python train.py --d_model=512 --n_head=16 --n_kv_head=8 --positions="rope" --attn_scale=0.177 --bias="none" --init_std_o=0.0 --lr=0.00311 --beta2=0.95 --warmup_steps=200 --decay_fraction=0.56 --final_lr_fraction=0.0 --seq_len=1024 --doc_mask=true --train_tokens=1020000000
Each number is 200 + 40 x the weight over its row's rms, rounded and kept within 0 to 999. Layers, rows and columns count from 0. The size before them is the row's rms in percent of the matrix's.

# down: layer 4 MLP down (transposed), 1024x512, rms 0.0751, rows 78-94, columns 192-255
# gate: layer 4 MLP gate, 1024x512, rms 0.0799, rows 79-94, columns 192-255
# up: layer 4 MLP up, 1024x512, rms 0.0821, rows 79-94, columns 192-255
down78,089,212,284,184,266,187,142,201,224,201,283,182,142,194,262,180,217,257,181,222,143,270,221,200,180,199,252,223,190,159,155,203,194,217,214,167,246,201,200,173,177,226,153,117,263,193,279,137,219,229,181,189,229,238,182,186,208,165,234,231,184,187,196,205,172
gate79,097,160,176,231,230,285,246,162,232,166,225,221,221,194,267,144,243,158,158,211,295,234,169,213,214,191,201,158,250,171,200,257,238,164,230,297,210,188,263,205,230,215,217,219,151,160,206,126,175,173,263,145,212,212,274,243,274,200,218,135,218,160,219,184,201
up79,107,256,238,174,200,233,158,200,210,252,166,266,226,218,248,222,222,168,164,220,204,167,201,202,326,249,171,146,210,144,221,172,224,190,232,190,160,122,226,170,182,177,227,182,128,225,135,174,141,189,177,283,218,185,243,188,178,169,187,127,159,187,139,263,123
down79,105,166,207,209,198,206,216,220,154,281,207,141,199,200,204,150,187,195,193,179,209,237,202,249,194,236,218,260,197,176,126,160,260,163,224,284,179,212,203,226,196,149,271,147,208,168,250,155,145,208,243,252,182,192,240,153,181,128,270,229,259,175,233,234,219
gate80,089,236,203,233,274,186,217,139,151,256,199,208,184,200,215,142,174,190,233,271,206,228,223,197,217,181,176,162,171,145,274,195,189,215,266,278,209,157,215,178,154,253,281,183,171,226,231,246,204,144,291,197,217,213,187,219,149,216,147,208,240,159,294,171,160
up80,096,172,144,214,141,215,161,155,150,191,238,230,247,193,222,248,272,186,170,256,182,145,198,297,217,165,167,182,158,249,230,227,140,192,157,177,244,238,255,272,210,191,194,214,236,177,242,215,217,208,207,184,273,212,179,207,216,184,229,206,121,161,264,213,215
down80,090,184,202,191,196,197,248,222,186,209,186,119,212,184,208,168,170,194,117,204,216,171,190,188,192,184,248,153,230,122,138,173,201,167,201,187,156,276,148,252,239,187,190,230,199,237,183,225,212,181,244,188,149,122,242,138,221,219,180,195,168,291,150,247,248
gate81,098,228,144,109,161,105,164,199,148,168,213,254,190,245,141,185,121,136,252,217,194,255,260,228,204,237,176,189,144,209,207,251,184,220,145,204,189,202,254,204,210,166,220,180,300,216,132,237,221,157,195,207,161,150,185,195,273,226,204,186,219,211,146,196,171
up81,101,185,166,157,235,193,193,192,164,193,175,165,196,204,166,115,138,164,168,204,180,207,253,239,163,271,211,158,157,211,240,176,180,147,133,205,215,170,170,147,145,223,152,151,223,208,158,258,172,217,149,202,200,242,196,245,220,199,233,151,217,178,221,161,170
down81,097,230,188,233,105,202,270,199,177,262,202,159,201,238,237,221,230,184,143,290,228,198,193,206,203,234,196,166,120,233,199,221,229,181,203,179,200,153,145,164,216,281,197,168,162,206,136,320,204,244,256,211,205,212,271,216,177,178,247,192,207,220,173,167,148
gate82,106,185,209,189,188,249,204,197,173,184,157,201,200,193,214,186,175,178,211,212,191,198,174,234,180,225,203,180,209,212,182,135,160,159,147,219,183,216,105,247,176,228,233,169,213,188,149,234,162,144,202,187,285,210,180,154,292,223,212,166,255,230,184,143,190
up82,104,242,202,149,256,223,186,189,190,216,160,154,156,205,180,163,221,193,248,249,179,143,195,164,247,240,223,227,223,178,137,143,175,184,206,213,160,177,253,163,191,153,204,151,145,174,192,153,197,147,232,204,151,218,165,252,261,86,131,160,197,249,230,191,201
down82,101,264,182,216,134,240,212,198,205,133,148,173,198,204,212,157,183,198,256,155,255,225,172,192,154,171,201,188,204,236,149,164,160,144,183,201,249,168,281,256,222,202,197,214,235,199,203,211,182,169,173,189,203,128,210,233,172,189,265,249,236,214,256,184,205
gate83,101,269,163,190,204,179,190,246,236,238,229,205,148,164,214,206,215,216,147,144,168,129,170,244,166,198,196,162,129,169,256,190,208,178,220,241,295,147,203,178,231,164,175,162,136,249,176,167,218,174,184,167,192,249,244,197,255,233,126,209,193,215,194,206,242
up83,101,142,238,260,163,204,120,196,184,242,156,117,197,296,259,185,254,137,278,207,225,199,157,227,196,177,163,169,181,205,248,184,185,254,189,167,208,307,216,219,213,305,268,262,197,247,198,248,215,257,252,154,260,93,200,234,214,172,242,153,259,188,230,193,273
down83,105,208,265,199,184,227,82,177,231,213,88,187,172,170,174,137,253,178,192,201,182,272,202,202,199,207,206,217,267,148,149,147,197,166,217,247,205,267,195,177,272,215,162,162,133,143,234,194,221,129,229,189,179,219,172,139,152,199,248,223,193,189,205,199,231
gate84,105,140,182,190,140,256,169,223,249,217,95,179,177,179,163,204,186,147,210,235,229,278,209,156,175,199,179,220,48,208,187,256,198,114,214,218,205,233,148,183,210,167,244,260,202,148,153,203,181,170,230,212,263,238,235,220,158,163,256,168,201,237,183,222,164
up84,098,265,170,245,255,170,147,188,190,224,305,181,184,196,245,150,209,170,237,240,236,114,184,186,223,202,203,217,254,215,172,206,185,203,129,230,162,274,190,250,196,211,181,270,224,207,191,131,169,213,200,152,116,177,193,147,167,148,233,213,200,219,129,223,208
down84,094,173,196,218,191,201,152,214,192,176,205,231,230,196,285,151,231,138,259,214,223,218,206,250,183,173,168,177,218,221,238,281,192,235,137,221,147,250,161,189,280,205,261,231,263,237,284,141,221,166,286,136,159,263,148,200,220,163,182,171,176,212,175,247,174
gate85,094,246,178,192,189,239,268,175,204,213,176,174,114,240,222,166,253,235,192,188,246,174,218,150,188,205,201,217,246,207,234,274,233,210,179,138,204,228,224,190,207,154,205,143,184,238,207,126,213,175,212,152,189,210,185,197,199,215,181,192,225,141,122,166,261
up85,095,201,193,250,216,271,164,260,221,144,257,234,206,181,223,215,202,178,298,214,247,237,198,224,253,225,237,163,203,245,210,196,248,188,145,214,170,218,185,173,181,192,140,220,178,204,189,199,193,126,189,189,234,235,177,249,207,132,212,156,198,195,238,200,113
down85,103,260,173,150,206,164,203,196,204,211,215,204,99,184,266,262,157,243,198,155,192,198,209,234,174,178,190,212,124,185,168,217,213,225,216,197,214,180,270,135,163,203,207,205,252,253,163,279,193,151,204,186,278,169,231,209,173,156,179,111,184,208,196,269,200
gate86,088,215,166,169,154,157,160,194,196,292,227,234,203,188,179,283,178,202,222,205,219,227,192,178,179,188,240,223,265,206,183,160,152,185,113,164,175,250,170,148,207,162,161,140,146,214,219,207,223,219,216,203,257,169,214,188,211,240,127,188,141,230,183,152,130
up86,094,186,253,297,214,245,166,225,207,189,261,246,237,207,182,173,171,211,167,242,206,199,231,195,168,175,159,188,152,242,249,270,246,153,191,197,159,241,162,228,200,182,215,239,188,226,132,206,172,211,191,205,263,118,185,203,285,167,192,209,202,213,251,219,184
down86,095,156,266,298,170,225,191,172,222,239,167,228,153,198,136,128,257,201,193,204,230,240,298,199,225,162,105,127,146,157,239,284,164,208,214,198,161,160,178,218,209,292,169,220,258,180,206,289,224,222,314,171,205,236,253,214,223,190,258,219,209,237,151,152,187
gate87,088,204,160,167,236,241,179,198,135,261,203,216,170,239,263,168,190,259,231,174,209,150,234,162,207,213,204,200,196,142,229,200,157,191,148,164,205,264,226,213,165,126,182,203,220,183,202,140,216,200,152,252,159,182,221,212,174,179,141,173,191,183,169,220,220
up87,087,194,163,140,245,208,165,196,171,219,187,226,148,202,187,195,213,130,202,160,149,209,188,189,124,168,160,184,202,184,172,217,205,201,185,121,234,187,249,163,202,214,205,275,214,192,260,242,159,185,200,245,212,127,188,238,229,164,143,159,147,158,164,176,145
down87,093,191,214,204,260,252,165,203,170,245,176,214,224,167,210,240,215,203,196,151,210,152,199,161,178,255,179,174,204,179,229,156,170,190,201,188,236,220,208,191,232,228,151,168,150,188,158,257,256,205,109,166,146,204,194,222,214,275,138,193,147,211,192,261,218
gate88,099,238,197,187,176,263,193,165,241,254,216,176,207,190,235,178,211,204,148,224,222,145,259,228,216,164,143,187,154,164,130,159,153,217,251,198,214,179,179,203,240,138,201,304,187,180,253,189,194,271,173,215,241,207,249,130,168,71,218,114,182,151,177,200,192
up88,104,241,182,214,218,200,164,198,184,239,124,261,135,173,250,236,242,208,220,182,210,214,222,234,290,167,207,196,186,198,169,187,213,252,258,187,163,260,187,130,181,193,172,202,231,134,224,266,324,216,245,232,176,169,209,127,157,223,224,169,175,187,167,168,201
down88,102,249,176,207,174,281,172,148,192,263,189,206,92,214,258,212,160,225,194,198,209,134,263,284,244,255,218,202,184,121,215,214,232,305,162,300,267,230,244,193,198,127,237,228,232,240,236,185,201,208,203,199,179,131,248,140,149,159,231,182,182,164,242,160,188
gate89,106,182,190,218,162,121,284,251,162,177,155,200,236,257,239,194,189,191,207,188,230,180,217,159,153,171,184,278,204,188,221,181,275,190,236,243,227,173,173,187,247,203,160,150,315,175,172,168,280,237,169,243,179,187,286,172,191,195,203,151,275,229,262,215,270
up89,100,227,193,255,288,202,198,260,158,198,225,234,161,174,215,265,217,220,186,167,210,173,193,233,200,151,192,219,222,239,154,279,211,251,212,158,228,186,178,210,251,151,278,184,155,175,153,208,210,226,207,237,268,227,238,231,179,235,151,237,118,230,206,271,163
down89,102,176,197,158,229,200,196,251,210,190,214,195,150,174,240,181,151,172,188,175,202,113,168,178,122,243,304,222,172,172,217,188,175,173,158,147,192,205,199,201,126,216,147,233,226,189,159,208,195,167,133,241,158,204,202,153,165,241,198,192,188,192,206,185,103
gate90,108,215,252,168,193,208,182,207,169,182,157,221,176,226,200,268,201,167,166,167,186,187,230,137,253,196,204,235,251,251,187,193,212,202,176,176,197,215,62,181,168,272,192,216,167,255,264,235,203,183,165,177,202,248,234,178,207,255,185,139,289,167,214,212,213
up90,104,217,191,134,128,227,200,183,229,230,193,214,195,239,267,280,176,169,225,164,193,111,281,185,237,221,197,228,219,304,235,201,184,278,168,155,203,179,201,206,142,180,161,235,182,238,233,211,167,184,160,204,194,138,206,127,249,186,167,162,288,171,195,213,183
down90,101,182,114,210,208,259,172,246,133,179,243,148,153,215,104,229,177,199,198,201,224,216,143,178,185,126,171,212,142,215,124,138,199,195,213,148,240,204,81,287,163,172,156,230,206,199,283,246,194,271,270,174,209,224,195,145,242,243,221,277,207,182,184,270,160
gate91,106,168,220,287,236,193,201,230,223,167,236,173,159,190,159,219,190,208,170,237,191,127,142,207,213,181,228,220,184,203,256,199,221,218,253,180,133,185,141,176,152,218,239,221,205,242,184,147,275,167,202,125,176,222,131,204,215,130,272,177,201,182,234,142,178
up91,102,195,173,295,244,231,243,157,200,164,185,262,182,163,161,236,204,136,164,235,219,161,169,181,223,156,247,239,245,220,180,198,214,214,233,181,242,230,214,194,191,258,134,190,218,174,188,217,224,187,190,255,226,162,216,204,278,187,152,197,238,118,140,212,112
down91,106,238,188,159,135,242,174,198,195,167,190,283,201,131,228,214,221,226,186,148,172,191,164,186,224,171,157,223,219,249,239,198,237,212,177,210,260,188,168,254,195,224,200,179,235,209,205,190,164,190,129,263,224,170,153,244,215,173,118,217,147,207,229,205,209
gate92,103,149,159,187,182,222,261,212,162,192,158,198,248,152,210,268,209,155,148,154,162,168,236,228,174,204,184,288,193,159,203,207,224,193,187,201,127,207,159,142,171,203,198,166,184,181,241,325,177,206,211,221,268,266,193,129,199,281,178,164,165,246,175,227,161
up92,104,205,220,184,236,191,97,152,256,189,214,252,198,261,296,156,195,220,214,204,114,149,236,132,256,145,165,198,181,214,168,185,194,234,194,188,150,158,209,162,253,270,137,240,226,172,270,203,206,195,171,193,124,189,168,236,184,180,185,167,209,128,222,189,198
down92,101,211,253,109,247,167,234,187,244,194,221,223,201,251,127,186,281,248,224,160,158,240,148,171,242,243,170,179,193,161,164,231,209,150,230,250,220,198,253,238,208,291,150,130,170,255,159,239,207,193,144,120,161,123,238,248,195,176,187,172,305,157,226,251,247
gate93,094,165,171,221,239,198,241,229,187,222,164,278,194,192,166,171,148,115,245,155,183,294,196,190,249,175,209,193,183,242,182,211,170,174,191,206,205,164,211,197,221,238,178,265,219,96,235,147,220,190,161,144,187,222,169,178,226,180,190,168,225,176,171,160,181
up93,099,174,164,213,249,227,161,201,224,194,207,251,140,199,188,191,225,141,194,179,214,290,196,210,230,218,137,188,291,198,162,247,212,224,200,201,229,175,129,190,184,187,159,150,200,195,177,167,185,299,211,234,175,179,190,175,275,173,173,209,208,191,231,154,136
down93,102,220,187,220,219,164,201,251,207,135,192,181,184,224,186,171,270,229,205,151,202,288,213,182,191,171,253,219,193,225,192,255,259,211,225,226,161,298,227,158,235,156,186,154,210,183,275,247,189,237,193,164,201,192,111,192,209,218,207,197,209,228,198,211,185
gate94,096,241,205,172,237,151,182,226,227,204,107,177,162,179,120,118,245,240,251,201,214,266,174,210,189,178,204,230,235,166,256,244,160,244,200,202,180,208,210,127,165,174,145,208,232,190,184,166,156,203,179,156,201,267,197,155,122,178,249,171,119,228,199,179,196
up94,099,168,131,130,134,149,192,192,180,258,228,194,185,193,127,191,151,192,142,157,173,212,132,226,222,170,199,195,235,182,175,240,213,249,120,129,162,176,200,158,215,229,226,192,208,207,187,122,160,226,221,256,244,233,230,255,240,182,201,185,262,125,190,275,137
down94,103,217,129,214,158,171,231,181,246,234,236,203,262,175,118,185,215,263,233,133,164,206,166,199,174,212,239,150,193,188,169,263,172,185,226,137,192,107,255,151,243,213,211,216,205,165,203,84,189,193,227,158,184,229,278,198,185,235,186,88,207,170,228,208,164